Each number is 128 + 24 x the weight over the matrix's rms, rounded and kept within 0 to 255. Layers, rows and columns count from 0. Numbers have three digits each.

# down: layer 9 MLP down (transposed), 2304x768, rms 0.0282, rows 196-264, columns 384-479
# up: layer 9 MLP up, 2304x768, rms 0.0382, rows 197-265, columns 384-479
down196:126115083083111122118122103143088135118160122149138162132134115088106089178179164123141173133157104129110145123109073121134164089080113155142142139130163183155154113140112161090126101140160145156123149082141188150099107133167149154097101104115147164089123112153136143124104136086165136096
up197:130071082147195127130138134106106167152085101104138155153117122148106106155119141152139119153143139101136106110153115166145163134135101119130167144102143139116140155124096152125115125153148126129126139104144140109114138112134111134135106135144134102129141115122110158136167138077159133122
down197:151163101105116156120161093128172132157091067152119189102124143115129150106127114113170110090125123140167178130119091142137149124141117161158141137153111098165133119083165089153050153099207108117171132124054122110152106129086099135139159115089177135115143157203171150103136122100113099149
up198:124129151134150091136131128132133140110147070126107118155092161129133157119155129150146088161150067087144110132134146119128146121163129109149129144140068108160098124107109103140168161126120171130090128137120141150123115124052082148088093121112119089108125117118123155158135141127104144110
down198:119123091155096097109149137142148078176083105129117134081148089160146156147164151147140129114147136140153114100116115136175177104133142104128170153108139113144097138120064099094085108132121145087175138138149136131136179122095141121093139172122104094102115128097137133146156126126136169163
up199:120165109135108089126130155150168112139159131126130163097101139151135102159079157122167133154154115086159176096082130142131070118137101179105116102145132125165090132108110091090127121147075162163102136150102138115140129137101161148091109112145142118134102123124136155102127104127140124129
down199:122143128151140115156153081130175124118154168115128137087152089146093087140138148152112131100110120077130094147100182147163115149124129151159119097145177112165135139151122080156094164144096172167084084129164118167156122134092128136119093125086156115142184125101118112092115095090170148116
up200:097140120120108121131117144135161136139095102095149134076102116164143123155126127122096152135165109137147116131143110117119130115158117136149144156148125125171173159132149140111167137100109135117176193124127142138150161116099118153125124141123111105099113115145107109058108140100103153114
down200:088172160155158154160143117113133103124155111096168123123090049170168135078134143095105118163078171113110151120110111132170117105086138078124110158158127122115194127130133095122098133106164108152145109105135091140112138127144136143148155166162137131157126138107149167133103147130101122106
up201:088177073147115115136116132098157136151173103124135171116068121117146113111105128163128138218111124142153084129154147097168125122106092079136140116129107098166117135165145119098146096175176127145162123147121128140117127128109134144135118149123124123115114146153152067105103129120156155089
down201:100107132106094075156173084118121128126170135137106124123124156045093130158148126164133148126133113123146138078143091098147146131126120108123140131139132144117152087130179131115160162148163066112132135108088109139065152127102110132135119121178120079117150097145096110086121101128154137130
up202:171087157131079119105129131122136099128133108143113174093111118091101189145153117102127063139128062156139117118100153138109105134128139083171102114113051144113162156100106105105153119109122090119102118087157095161108184148109130137092192130123099136113119167113119147103118149062144111148
down202:107130136158125121140115120068070102080135142156122133124150059118179156144178163123153108166124100121170132150142123160173131086114166112066102094145109137164099140112124112175139133133156132132126160106082155097158085136135092129189091133152118186107115124108109168140113142133127147155
up203:123118093144141105078141117110126112157182136144127165123135160084153117084118170123163114112128140136121161085114101074136139102156108154175137148135085119118097174121137178119112098166127144132155105088113120181144150103123111130077106162146145131105101144128133120119124142112138127103
down203:129114112156152163113166094114107136126107108161111178116168151150128131123144103123139146116114121084166097169132157078119131105135129144154161133155102153089143130081157147096157139134118113149159109135139085144182122113099098098107116092121148104122138143103131123113148117136189167178
up204:125124129153084135106108162072114151148130117113087114153129144091107132091158121133114124142118181150144143117135123131140135112170088140121163111134181099145156149093106106133150135148108144157141118074132108163105163106127095141152122187087140104090117144129116113083081138102178138160
down204:109138119143110162139140133134174113099139120121129142156162000103163181072163138140099095095123139130111104155139101100135124094091167082128147119143149139180094116148119094103110160135077127103099126073158072188105104085122137126118159109130129162102122183120172165123104111140138150184
up205:110155124126146104165145152150135145150122147150120137085168155156070111103096111083143150136123142083110119137123136101152123129119119142135120112131122095149134149148103154129127121098122140141133117124117121177049119164105108166156116180133133161125147123136140149119081060124084159124
down205:116100114147145142116125123148120143157056084137105118112110104121116107122143153129174177130112163115137112110117136137124154134160098128082150137104117101134149159100104168125122160109090145122149104127154109158142053103132141061124092122122120156102120065136102101121125141148143133148
up206:103118102168118101117146179079095140084151134099126160142151122134103107083096135091123141107113101144122111169114135121127089124138111140165147126114105127129122174064120117125140138130121102131144122123148074104168177117149130133155132106171167125072115154133132114114105079129122225101
down206:094126128091152098120144102105123211117159101129161156098120088151166131135111107124127136110169119113135092150128126122122097082092168148093119168162158149083178117137136124156110149117118154164091148146106152157138135115115160132105129156162110132110140045089123155148146098149139127121
up207:148145111135124145136117085171082111142148102147138127106115155170125121121089125127166126112096101130124124095150098100089125134159128111143149088106139116121111143166106084103165085110100152122136153151091096163124086144130109136157094109100133149134138131109130080132124101128101119121
down207:116094126092107145123126132111136167134130125141129149149131088148141179141112140126105103096131138103176136123132184144130093128144126154166091104157132137140116110179130141109106114160125145133124084099167081117128130122129095136129136121157132136142104124125092100117155126129120198132
up208:124133140141092120165177144131096138156096087170131164105137154097082130125124096171151120190101143167116132122109145125099101146151111136118089138136115106115086145157104122119126134129124101148126146093163092138150173133150097199115110122155165136120146172110079135093101105116079150174
down208:105124169124132144126096172122121110125152085100117133139136090124150117102095088170153136105149076094134158101157151119143145099160116104163100073152123149120132066156125160146140129144111141140162146108117097119181130153075104110149134104138141136116136112107114095086167131125122131150
up209:140162159136096080120109107167141172103136160168153167177114152136089139117120138139104129126108116110107151165114150095104139107148150089128150120104127162111117137109140127108117127121121054138105158152149099137100138141168114145152137116142129111141101152139160129100125093079123154082
down209:145107087128120132121112161128114182130057150136114133148111060105138189150123128073136111125125180089096076152137145129131153094137134094143123103132105126131156188110162166078100093158097108116131146150151129147116131116130153136131072171119118097166137136160147145091120115130099100111
up210:093124134108156117130113188180136175099131135099140121144106153095129130089169135179134128157137141137107114123102121108109143131151110082131135097123068123090143141114108141109136146122093120119095135094116131149149168120161131109167129123144141149126122158158114149109177065134132178096
down210:135127126158129116121162139159157091134104156133141153128134141129137130128096119110138106150132060120116149093125125109111105114167142127105113105165080131175080084148145127145140137108070134183165133141104125148104149144129117116134084117129156159130140124128165125114097127123120147159
up211:132169084179136102162148107141121152138128093141097125099137148130095120134109093098144117145119112102098119094135121200131126103129136099106152066110144124161155141107113150150124118113081152122114112105146140136143137117117131145139212097147136144128085136113110121131149098123160103142
down211:147124127151113124165078100134136152132145119169154108186136104127129162141127130147135128181147113173165154169095081132096161074136185093132119103154103132131092101110114144077162069119121146128148111156041142097111119151123121117132141137152112123152102139138105153152120147090103121110
up212:152151105152089119101146175133076171103134079150153146125130130128137127091126140137158162100127149123144156109102107157136076134094120165111152133152135169088139149107149118121133132136121114115125142173149092144155172140127076142154104168141106135137147135148111115139061138113199191103
down212:125118131097087151108098131130111098109157130103148173101147045104194106130096116136136134161106133103149125118111140098152153162148101136143078132156095102132150137147138126151123129110110173166111112156112128100083104082109093085172138150107150089083140108152115126094156134108157148134
up213:096124128180114074193153113112143147141156128128086152135135134120150154120118131112113172105118086156143156127161134110159175154111154122135090082138093140162128167103159129121123095118127130126116103148146142086137143146137113140122103100118119116138135130089105110134120091150097138112
down213:129118146160130075107162132163154118117154140126190141121172113095170157144116176130122154091154119130108138095114123158162102132165126158121078167131125132110156116095139139142112112140144137152175141095109073150111109159138123126101116068200145076123132133154112121094135085107117135082
up214:152156106103137077091111127090139137125164115153111161124128160103119146127119148158144124154122116099091126094120118138119100138131103137129113173108152101114160105112116167106133060143137099149132093127092138153169121119131065108139076095130110169112140139096135097158153126129122120111
down214:086172132131136135124137112117135113100090147104130133132134136132119124132133182120135122116156132167131139087134131108132120149152105108166145115142153112130137128094080073115133157152141171098183110117128070143147134144100108143130159156133136106153089145137146135111114102132098142129
up215:141133094129161105146070126093114136141117111123135116189054146119111147144156111103118121118138077130133146137153150116123146119135096155119113144150118148153116108103175138143136109159118118101110098160133181135097148176112125146136115182115146111129141102091147095149132130100146127077
down215:117121127145113165165126113092141147098146122115119150114094148115117149139133094075119119154082108158134094100148139166171125112161136109121136123082137135085118082122156109131129150130112111141146146134185165088115108146117131123139134178111123129103132100120101150097119139125099113153
up216:106180161108134082146123094109091138165091137085127163115126133152134087103116153129136072155109060108074120086116149124155137133138133080108100102112089191172160164102146149115129067142131140082156118160137109108125110127127115136132132084135137103153144142167185134133153117146138144083
down216:145107119188133100128140119106139151106094091129072125140121109164174116120114180127161158158140149147127127137123095162151164145139094113144146142132135154158110115114120112175105118098074120064150137100114124117135074132111163091111086141098137152117153088140128131137103142129167069127
up217:166169127109120095094107163119134119120107130144116147149138155134059115143093136113088108133109144163091102106106151144144153127116145107185109085112077107160088148143169118110167152149108127138109132125103120101106123132158124134131120122154104162110125119088126161145125137128108139140
down217:108125114152108131128124149120144133140112133149141092129127047143116124105124124103108110142147085106115162127129101164085154091104161151125121150133135172174114093100158171087099144128133118107122138115122159101167094134155120138139102105109128110154166100101148094145096134150099124132
up218:120134122101066152130085155157111153076118160150140131141107144128133161152137157180120160124143135157126122147129135095089138147154137156133125099126130141135139114088157124155145126203098136138128119101107126129144160113137172192113133119180112121093142109091142146161089165140122143109
down218:123117115132146148128081104139137139099125142099137134117172153102111156147157091074164121116090133147133122109112136161092127182106135101113105090120158133121080123115096150102125142113127130108162095113141101162137126115150128132162134139086090177159135104120149153177122132134080153129
up219:223139119136167151152082081139114108158161057094127146111150134110099077141130154156123148126093144099119147107093136097133140152134118090132114149115100142142084104099090156085164113117119163097088143142107109125138133150120117159108200167129156120134136099090142120111152098107160145093
down219:099114097136146104087090117167093072123110144090126132094105003090152135157115086139107144113119112119122120131118114143113144140141163153143096100101184140139088141115132134191121121121155124134124135172094151095141157132147162112199140167140142128137105162111121116134148093108112111127
up220:177118149135151121173115121116158147148187066141134182113130159111151115159135113154102118119148112133106102096135103130132108135112140108122100119123161107151167120111117102134137149138125087149105141121123149131134108128113108131136128113081134155144116094129132153103122091110150163173
down220:088131152120089147170107109135191133126119087146171152111161131117111162119179071101084112121145090131096108143139131110124130083119116108158132133153169129104131083121166130118124116147130113154104140163081112134113170091120145159131129105126126150108130124115125124134122136150090111140
up221:152120091136162128118132131145100128176101106150103140130116167160097126108161157100127144118108109155150166141141145152116180062093098087141155112135143129131142134099142155133088148123140149135120156144140168135149126141118074114109128152117149129183089114126115146115132122136095143131
down221:118123149165135130133161117171180147137135114145164135157158178082077082132120155117135151136161142117111149146153148118086098126122128108126123126127138148133141137127176138129103103113147088096129087113096125095165158123124121132088140046155143119129144138111119091148176121181098089132
up222:116122100121172097111130115082143137094157124155132097127110153116118114102144131133158141152087122140114147130142118133156146146108124115170084122147092083106115135157121097150141074131112112120154156125062123118113133131151126112134120118144135118102099095115078128164140157140126125149
down222:086114107104137132121129078145099123156136136148082120124155118132153076131086085111147150115104102126117131122156128148130095170151112107174162098113156131148114102166128111074097164206118143141139135146120095145140111122092121135100132108108127089156180165150081141152137121156149124096
up223:112134130158150160129122132105148087182160100106130093138163161124136116135108136128145087119100155108117111106155111150117128097099128117115121130123124111123121145122108107141132130111138127121129144097185122112133088114127062112080115155175140157119154081130084095142088116094148159121
down223:104140146135189098118119125148107112121176137145147137134089125170112100161134135112112084116128096160132107136159106152183166148076148123124158168120117118151113119145119047163122083132169136112120125165088127124172134115133165119107107120119116132116099135097103154124138131171128116166
up224:109108095139152123114141119134068121193164138124142128115113184123120127082110122144161131120161177118124114134107105117150135132097078119141164079150117098134078138136139159118124179082110169123137116106135143155112109107148099125121137101097139119119112153119131135081112181117141158103
down224:169138101135115132150109146170111129099109138113102083082111189144183162139172126166092157088145119118165111124120139148111124074113171167130119122143153137161118139150133166158104174135128111128147156154107134140185098092131119132120120170168118126117151117155160101100097155151109105128
up225:180137089106143070155154183178172158090111101143099097181102133151160115079137127120154180138104098145099110125107135149105113137107125169140108103126116086083177097174079151097154066135120153128105093123142073124162114120097138119140145094139124112146168136146125088111167062149087177129
down225:116180122142132120107097116120149112137151083181161154116128255124110181121139148092111125142109124150139197125163090118172125142082150085086171111105136130144150125168166139141113109149124129088149173136084158098152076100082153078154148131082107122128111131145114113104136132137101110152
up226:110129099144116108132125153080129132160097114116139114110120112093071138159163111084148109168076132116094112165163155160117081176136095111120175085085142137097077160157164132160152102143099157091109160108113121118132157199124142173155129112162153125131123162134125141100125110128128110121
down226:098100117125148148173121162114139132145179091096131166121132162146104121067128172076138140103147082103112116145154102121110133091125137102159084170145158105125108120155096130160122135147145101137117087138108172156149155158109137116118144109145107131120094126152155153115108145142127126110
up227:071133117157158071112135138120088103140138129166146187206111125164111152143083131085147156175079135118132168098158104142144132093076154151140140118129099136132140132106099161133142054111149154119133105159145099155158109122129146118090126158131124175156146117128100115087116153117118179128
down227:141173136116126122125141129148118128143162105123142130101058151163151155141138124084101117099131125122111152151130131078139107129087114136134091151133121131142139102166108135135108179135144118121153077128144096164143171176151120163115144157148153115113065162097089097179132170152140160110
up228:164123129128091083147131125098102155124134152179134095136134152143144132101155124148092136173091156102097170164126087165150100130144157120142137099144149105126144130149105113140127170157141116113148118155124086099158144133075108173099157140168136137110117093117118113121138121102140142137
down228:163135101107151144091080106137145142155122125137097112174167167122188155110091154117094151149119115106133166143158141179085131122131073166097133130155096131115168141125098160144104127136143126098117130085150119117122132061113128121108112158146132103152157109146133113187128161166117154126
up229:103141154116119143124104132093138147131162171100107152152134128081113118159098139180117127146092132151132110128152138184107122131073130151158148148111103099119144122066085093138122120165122145149145105185137114114143144129136123119134116148111133128136139173108125129140140096105143161151
down229:085122142126149127124126142124177133144167096094112136151144088157108093160117078128087150189110109163111154137130118113077159152096135148103122121131095108113110130143084137146137184169157094094133099099118151140138140103126175162120107119101154104113151153120130146139111172161126157112
up230:151162151124098111100127171093095179106087111120152142154069133090124083129120145111175135133109107137107131127133165153106121126129118128100138113106138144146163190139161181058177103122174120162138130087118091148144148110137171128112133086142128130123113058111112121163142126129146164142
down230:166139099136098152104125170141106124126131094155161133156144057128173182167109150107143104168115097105140130091124143142117145122123120151112137155122162115110133117149137101111099141124167115126116136143114141138123124097160167118150153132104164125152114106096122144166171111174129130131
up231:118111104125125123160181146080169158119152150164150149120129160124071154093097120138111138136118138088127163155132140122138154143066188159125171157117150169131094162133141161132116133102124145146175129118130116178108122135157112161132142103130161155119123080130134095132123147140112169094
down231:114090126104105139068116118117117126166123117101109141127109113103143124139119124135095119175144129095119119149118113124110143149169135115130128163149130180097110134075126130092175139121109156113073124184125081106137134109096147121189120133170146141128118110116096120090086088148150116107
up232:185137105096152158132172110142103135147128124115125125121134134134104109140137174156104115161093128132109165117112102120146105144152126150116151119094117160119093139094092115154121133110111157123103098156097101115133129088143130130107186130124118147126156111102178159097125169132129125138
down232:110146150112118093130165130125097160144125115182139165117096146142121102123089084083138158131162085154143095120149117184192133155137150175162131174142128111104136151126157127128102092162121145089150151110148096126102174122145126138167124129099168140106103108125125094109140126102101170143
up233:113095127143155119154073122098136133131095126135126104144113157085107151101120130107164135092064092131095138121130118126153136162147118094162121154080109110114113154128100154140103126104130172139164150165163085147111137101116094118125134181164110116114158133108098091176157109109149119112
down233:129158118133177118075122100139116123138202107110127145099164081092123153158114135152122146147124115115155154123157079115126121154154108121129165081123127065130127161143116154146077153131099134148164128158139127145114138134122133113138128153132125127127153110129131122106150110162131107171
up234:152166153146142067121125120145123099128120129167112157157087118107106137115125127172118123172123114150106145160109158108153136120138123134109138153138104085133123110156146173141123111171134136134110134142117147144118119116109099136111127124122131136097106155097142099130112106135131123102
down234:130080114129124111138141135129156146106114135099128131109096118119092098172131196132149128133149121143121122163165127154090148130141153114101153184146089130113122132095141148101133124143132160136144142158119169098127124130139092149110142149146112101146135092131147110157117126114097173121
up235:094119116129125127128111128102108192105128169131113121112094157173124152071126139121141137085110126119096138096144124109136152098126140081165123082076120099131098174109108168166125110120138086104132180139110137110113166173106142096117130123150113139138108134150116176110144127111140136068
down235:151134147133152146137117096131153135138144121145134125108136073170124112137108119119112106139124097143174158142163132163120148124125180121168102151161108077130097145087158129128147114128140126144155154151104127142133155097134115103164111156122136104108134100133117141111086143189113144150
up236:163161134110115075153129149120139124147133136145130164098131110126107112150126166132147124134116115134150094154118129132131134120120145131143119142112117127130147155121118110124148109107124130117157104148097103163147116124105133140106092136162112140154164134111161112149172150085089176125
down236:137125102163129111131142144094127106139155114136114131165112000125144140139135159121101136120143171097144130111181109138150107154104174143138097123104109128141132123135106124120123141140147137122137150133087093124118114100143141136116144140147122154155127139131148167126140107115105119123
up237:088172083103132119167095114097099179151159113142127148148103163153089109099138144115142108138128106122172156123105096086156145071151110113167119126149076132132126177114131123115107070151097143150131120151121134144073132158112092117164160117112127150101077159133087154140166135138110114087
down237:126140149087133159136117184108122125160117131107149123134109124154145143099105155116133164105153144116113104112110106157102081126142139096144135132132102166125131132116098105123140131176180104186163104087123113170125111112090110143116157129101103149143151130128088163105165166109127175127
up238:099171083113142119144130121152139113103168178116110156136134135133129117141107119108165105145132119158123137105157111113085160137118100128148137138121121122141161119099170170163141102160128126071117121147102094142104157133094131117104118127129117133182144146115130115066153165108148117100
down238:151134116183111081117119154143159149129156123120135126154173146117141108150115166114085118127120112109120073094110174124094151147086105172130131156134141163136146159084117137122166125113153119134132147115122134126119137129126148141152155145129165145078104114115125129099098154180115149130
up239:131140090140142117132174110161143156093150092126138146122109134124150126134175148099115134171112148075124141109090119137124102119112122084167134139094080143132123128112128131133126135123139082159148174152095077172091096094133140153162143100143127157162148142143077135163121123122155154144
down239:115132166179090137083155131181161132156144100123110134132137120065121113104093140124147117145117130113114101148143141108141156151096141104100161120153145149119092128121092135142142090148123157088110105125154180083090125120147143143171118123115064125099149148147126098122145138134134155122
up240:090151162105088102141104106101155151168116150135092193122101148137114122090145136175106150128149163112124145099123164101123122055126122127195163085132086117122134125116123128162126112134125111079116175133134106119075171111175119130118136127110127112107098138184113183113130094103110121122
down240:168111119155109106107145083143164128145106135121110136130132079139104143114082138111154178139128116095108168141157134128118134126120145137119098119150104152116092154141136100145083127112163137140154091145149145150091157128133151132145127147113124125110139133143096098124125097145122133100
up241:120150100142101097124160111088093143171173126119149100136105161086124140130147157147167113158078114113115164162104151130130144117068121105113102098137079172111103165152131088108119111191148106139131171133084111124137113145132096144111118133137101123128110111141144128149091124114120108063
down241:116088124128121123138158168157168163177134094104133126097138172088131088127126120121135153124110131123120141115111136114140111134107140100155120125118081134126146150108162124156153128127153102122154108157141130096160137121119117160120133129121126137113142099115109120091153170102116083126
up242:109101130124114151149124166064133113195143118125055105093117145118095150095093166119146171129160164156174182131155125147103160093143088108121104088119107156122147126120128132159123112155147125102112152139088140143112156104137103121119124134119127143130169122117114139078084097122096157131
down242:101142147106106135105135167124138147156090139122114129134110118161143118114070119119111094111111147136102103131122119098137125145162115174129143113112115115130142166180154125145071156111118112120119113137123097111147111122118128070150113120120093111105111109147064118096096157109154129155
up243:109130145138097103166166126128165129095113156106122110179089126113120087127157117122101134177129118134137132119125109080177158186130115116157138152123105109148109126163119118138102080116133119145110122125140158075128140108088121113156114151123137114103163138129157145151093118121140144121
down243:101095125136134104145122157111141113165127125107126169155153067158130107124124108122080189150156114167122145134112123145143136151122102141125101128152112119112145132111109129092125108135083128190132113144122097132143119123127118171099118107136109120115142145105137112107099140142106141113
up244:128148092114115139137089139121124093122110151135110141156119102126110108135117147138137126115117114126148092102134108131171127117143094159171138130132096158135137156166110132129140155139106134134150145126130106160079143105126113144159118149122136104136170144085130134105141106098107130122
down244:072127118140174136096116136126158139139155123158118112144166230102146121170144113129132138137129125142129128078112092145095082118100142126131101097119134148120176137140138151096143123131130136137136153078136123089117173115146111117122123123090088169126131118180121090145151077106136146136
up245:105144104176141118127158117131159123131144121139099126134116139097114132106158124146126153119121117146131116111094116117083099129139114117112158128163129100091128103123117132160148120167161128106124123124095153173105145161114126114147068081131115134106125124148152105166129102142157135078
down245:086118159142104136103124137152133058117106122086137105167142173108147163137121108138095082088160123148160102053139115121131139124135107092102151123152137142141136176115127145149104137124156137187155119109118166123100112117163160157165121120140067148108090142158163116160149105114121163139
up246:128150090144132120156097115121072154126117119079115137109143136102077144076103120111152136154144089134126164131114130114155096118106089137088139146097106156158134135120108109102153125101125110130114114139139100115149178135061119162128146112125120108164070156124125129113129144126154140102
down246:127154107149154074102149132165123088153127103121091101120085114141101111128129129127132132117142135132140110142127122108122134129108159141080120135087133117132115109138154131140145162151153118155097108132106100109172117156090086162108106122129114137077162111135139130116155118133174143145
up247:123129077155128116106110108121110144137113149150160101098119143164144163146100156145164152149122103151124169138131122135154144113110158169125112108125146094141123102106118165120183142154134148147136165139116118111160098097150151095126113123150177131165123154124122122139151100142166142126
down247:183131127091119143094141107159127096118155122146093125126145100158133136129110119138123135157120097126126121090129106129135114128140125097156120131090115114164108111105152134132122163169149137153137131140130147124132145153113166118139128150160108132112114094097126151158104108122153129091
up248:136139158160119131169133112156075119107154096163179139104120158035084116135132125189137112127116110105129128151097129090142108106099106097113078114159153107128136143145126107156099105173134161119113120115146134146143154183147151158128135142171086156107117109116113133110127164133163110120
down248:143121104153098102137116109101118148107085092125118117139117073137121086111144112135124106119115110099130118178159156130152143168130146178103126117124130102114156134174140099140107122077098116137110141121107106100122177116121154111125143153114145155136116082105136115147138149103080154129
up249:127135120164125113128148131103094095119123108084149105114144133117117161155099108112103092127090153144102149121114137109145119102139182123140127137125107109099135156159116133128101178147120072104092109102139112132130160109105123091182142147156111148134117128125179147129099119120144102127
down249:116124119100135131180188077150170142175160145133131151131164158130101162129129112143094135117116121137102120118149143142097144128113156097117143142141072116125158138180139107109133151133167152101132143131122120121115134145105111132108157126166093141072103137133115118128135115131155093124
up250:154151106100134068160089152100092124140194138172105134171097137088133097132099158157098158137123139170152107100109112175155168117165142098163136106107123114127135159129127103088131134117133141106125107110061079148149148099122126119121148174140129126114162144131098087156097154127134175127
down250:142113137119104133143104106156194076103146120127130141151100157138142147144162129130074122090144106111119115128162141108127118170132119128140135146090138144145131085158131114115121135071126133150126140144136144123118143166163130144144158126123138143135119130153115089111124178139125117108
up251:122127098140124056144163175095137140134094131131162160133099114060122117127109159138144111145128117155098116165137132124202159125159079110135165091135105095114091120123118099144124119104091121115148170177112086160134104171110148099127111106153116098115165119103154098152124130118145159160
down251:085185125140116110141182111107141121127099177099147142069162141126147150101133127111157122112128130157120144119136129186109167135161107117154177146178162087133131120103115105159105161107105107124124083100148119137131117136139117135102110125172124100104141113093148109140103106145106144148
up252:099106075092141109098159153101169095146141156109182112141163120177101112100144153157120136149128167165149144148144108105074132165160123165125152113157080158129123124104136129138146110120115105076167139125130141146091122164111131159131126122122185118122130166132136097156163093145147126127
down252:153144159107095136136074120100112108151139132129160108109141049124142140134111132118127146091157113165138079147127116147156116143161126121129149128120158116138091112096132115126122133123167153165142143108140102146090099164125113123099148130115120133109113113166143123132147105130138113156
up253:141090113104104094134173145141123128111121108120165136097142132111100122117144151145133168160114166124158089117104115095128064072098149131141168095101132092129094122117156129134119127172133141104142155075135148139157124140112111157159116115145115161162075177152121129104112117125145133105
down253:093059130117101122125169128145111086137138122127112132119178149118074152111094145096091146129079096171125117108110089106143132168125143124154084164149140141150161128085105137138103127080105135167155104098128177125124069119133129133159103118158121141098125149158123130189131175130100181149
up254:121134096192147114139130107073075166107144103140120111142139128120150082112115148163134134200172145144114122140133095114118150090108116132176147117128139137103087147134113131096141137141149131134167148129108115116104112132139184149151176089100128108164102107094163088160144111146154160064
down254:106140153155145154092152092150125108118152111083099111144122098138141143138112091119109131149128126126089141083148126142116141093113154145139130112173112108141092145146137165079145092110151121120149131110139117123170173123112135117168125142086152148116117116156136123153189119183118128107
up255:160122090123132110138136125154100139118113124191106161168166160161096123153109130117185098138098139153113150113118093100130157142142103163109113144136110128096146153123135149103120129164115142155160131106078099112127190157142115105125110156115148110144076107123140093122103101148166137096
down255:166135147112147128119128091146163163099161115138152135102137182153099101129080111142136135120095164142134123147161125126129147119128148132131111120104156146142161125128145137125139171128082149163112157115100131130079109134079157098122079152130116174110145093141117130131108127145135132110
up256:175180116120135146148126133134130128141126090133119108141135159131154144108161156124131096133111143181131157171107151125147133139166134133124083123136139086104091161114134084133105156155120075150113157162119175124123125121127113117101151123153107148139120157086154109102120115099116144103
down256:121133141170147106130147074150164158147124144119142108139132030113102162099106143093150142080135121121162118107136139156177104128136104080112095124134135127143105132118151179109131128153135114127144136153142168152131108118113101138121168095096087130131173146116171127138153160139145154114
up257:169181119135079074176158122150117111128117107122133123154107109088096133121116100144156093117114093095140091112127118121122117174134143138116200131133126139132119105116132141146133112162132130101155091123136138134119134149147155147137134127108124109140093125110153097126085171134081119133
down257:142113075130144123108096165146181126115100157112120119134145123110140156159109172099108083127086123112149162126139062093165149176118146102137140109144077121146077133163165142110116116149152105141119141109095151094136128166151111115113146126077136113129109115064156152134114149117154116170
up258:164133125137125146159070125154119103114113113139177153175083163146123117130150161154152125156152181132113155086135127140109073125137110167087139111130152114148161175117119112109175115155102137188136102145122155090159186139135124174130133113133086153093106137080131130117125069127109136139
down258:080114099148141085092135087085127117107147131128093133165124049123111138118122133072132098112096112095087134116158155169141138119117131112140149157175102124110103108174144166095164109144149153140133131139199112101111149124133100126109133136132087152104145135123139127148144127155128069113
up259:141125132152093106119149143127105162172162099140152150141157151111145136118096144133132122146120121073164159132133124129152131109153100126112110124088128135126114131130121128106148136118095161144111129156097145166101152112088155106136177143150155172132135083157133130148092127134116166125
down259:098128099163076170131059122049150147129146134102116163114146209132056115132126095124150149106144146074105142113169115134137129118132113091136087140137136146128145107113093090121081172142118131150124163137136131110106110140127141188152141118144099102140120138126142100080168145185174116132
up260:124054123111133139130108100124114092133093114130140135127129113115147135158109124123156154126164124127150099114129156112174103135118117131138134111115104144142108135137096096062124114173149126186164116131136128087136142142082115139131123126126125102121108083119145120155158168079114118105
down260:119154140147122108110107138126110098170102113104140149099137098125086088103148113133133137138141116117110106088125117108156116118136086145125126118153143125153114092084093114162132129153156109125128110108114122132111110141149134107125114168148115125176154125117129135121153130101107071079
up261:145117085159131088156128152092138142141095091134164126129133120073099114169096144115187115124109103144108143119119160112158088148121140113106137118147090158108136109175101168144148118162096150118176131129117112112140120126114129110120158104150166144120090150178139120099126120132157119108
down261:120114135123155116120103131127115088136107106132150116125120151094174154137121125102087130098142116125166139097140145205118138131146115084173064106103112123095134081116069151118120125058142118154150163123159136180146081157150136154125120119113129180157130179162181142119100153109119130129
up262:151131085092152134168108131113102153122133092152121156119158110142117098130149097149119111160110074114148121123156106152078146135144128139142104161166086133161124149130145125086140102122108116117148182139140099168175131150176120138126157110120172137093170125129131109149148149134159099096
down262:109099111125098098149158151177081112126111128112157145120136078151138116115126170137121099122110131108164175122137122084079125141154081080134089107114124147170135156101097152124124178141143150114132100098119151112152116144097123168127133136116141106123154126140136089115097156104141129122
up263:171129096111105132163192113111124166084103144111172107134138110126118110080126147121108142138084146112143160113126174067151070124122118117154157100096136159115109158095199106164168109092121121137148131121109158112127123158159105103131136069124161135169096100139164161148120177112121155131
down263:129160136102114092121154131139160150116091127132147128107148053076080141104154160129132134100124159112127181118131131144128156117182120151134111124083163100156160135125128141142120140117123165142128129163092147158146108118123142143140116135100118164112138111133136160096134115165120077130
up264:109131142148117129126174102122121111140132110144113102099118106074121087156124110167159139145091116098119102101179109118154112109136115130136152119129144100176156110109166118108087112115093148141115106145128142104150088158148148145109130090121126136176119125172134138118116127108126146104
down264:139087108110136119166148151085140164144149108123116090167152104123160109123156129128138114118108135133145110113132127161160159084113127119113129164116103124136195127119132141093132137099133115148102115147122128124171084157133122122104150139136102134142156146139170119160109139125121133104
up265:123141083135119148174131165135141154135110108137091119112128125088115156103121097103092131143122128164106173170144141115156096175097111164131114107116103110131158109117097152129143125119126133085158101123150113116125155151110120098141109092144159121121122133151132140106168127126146158143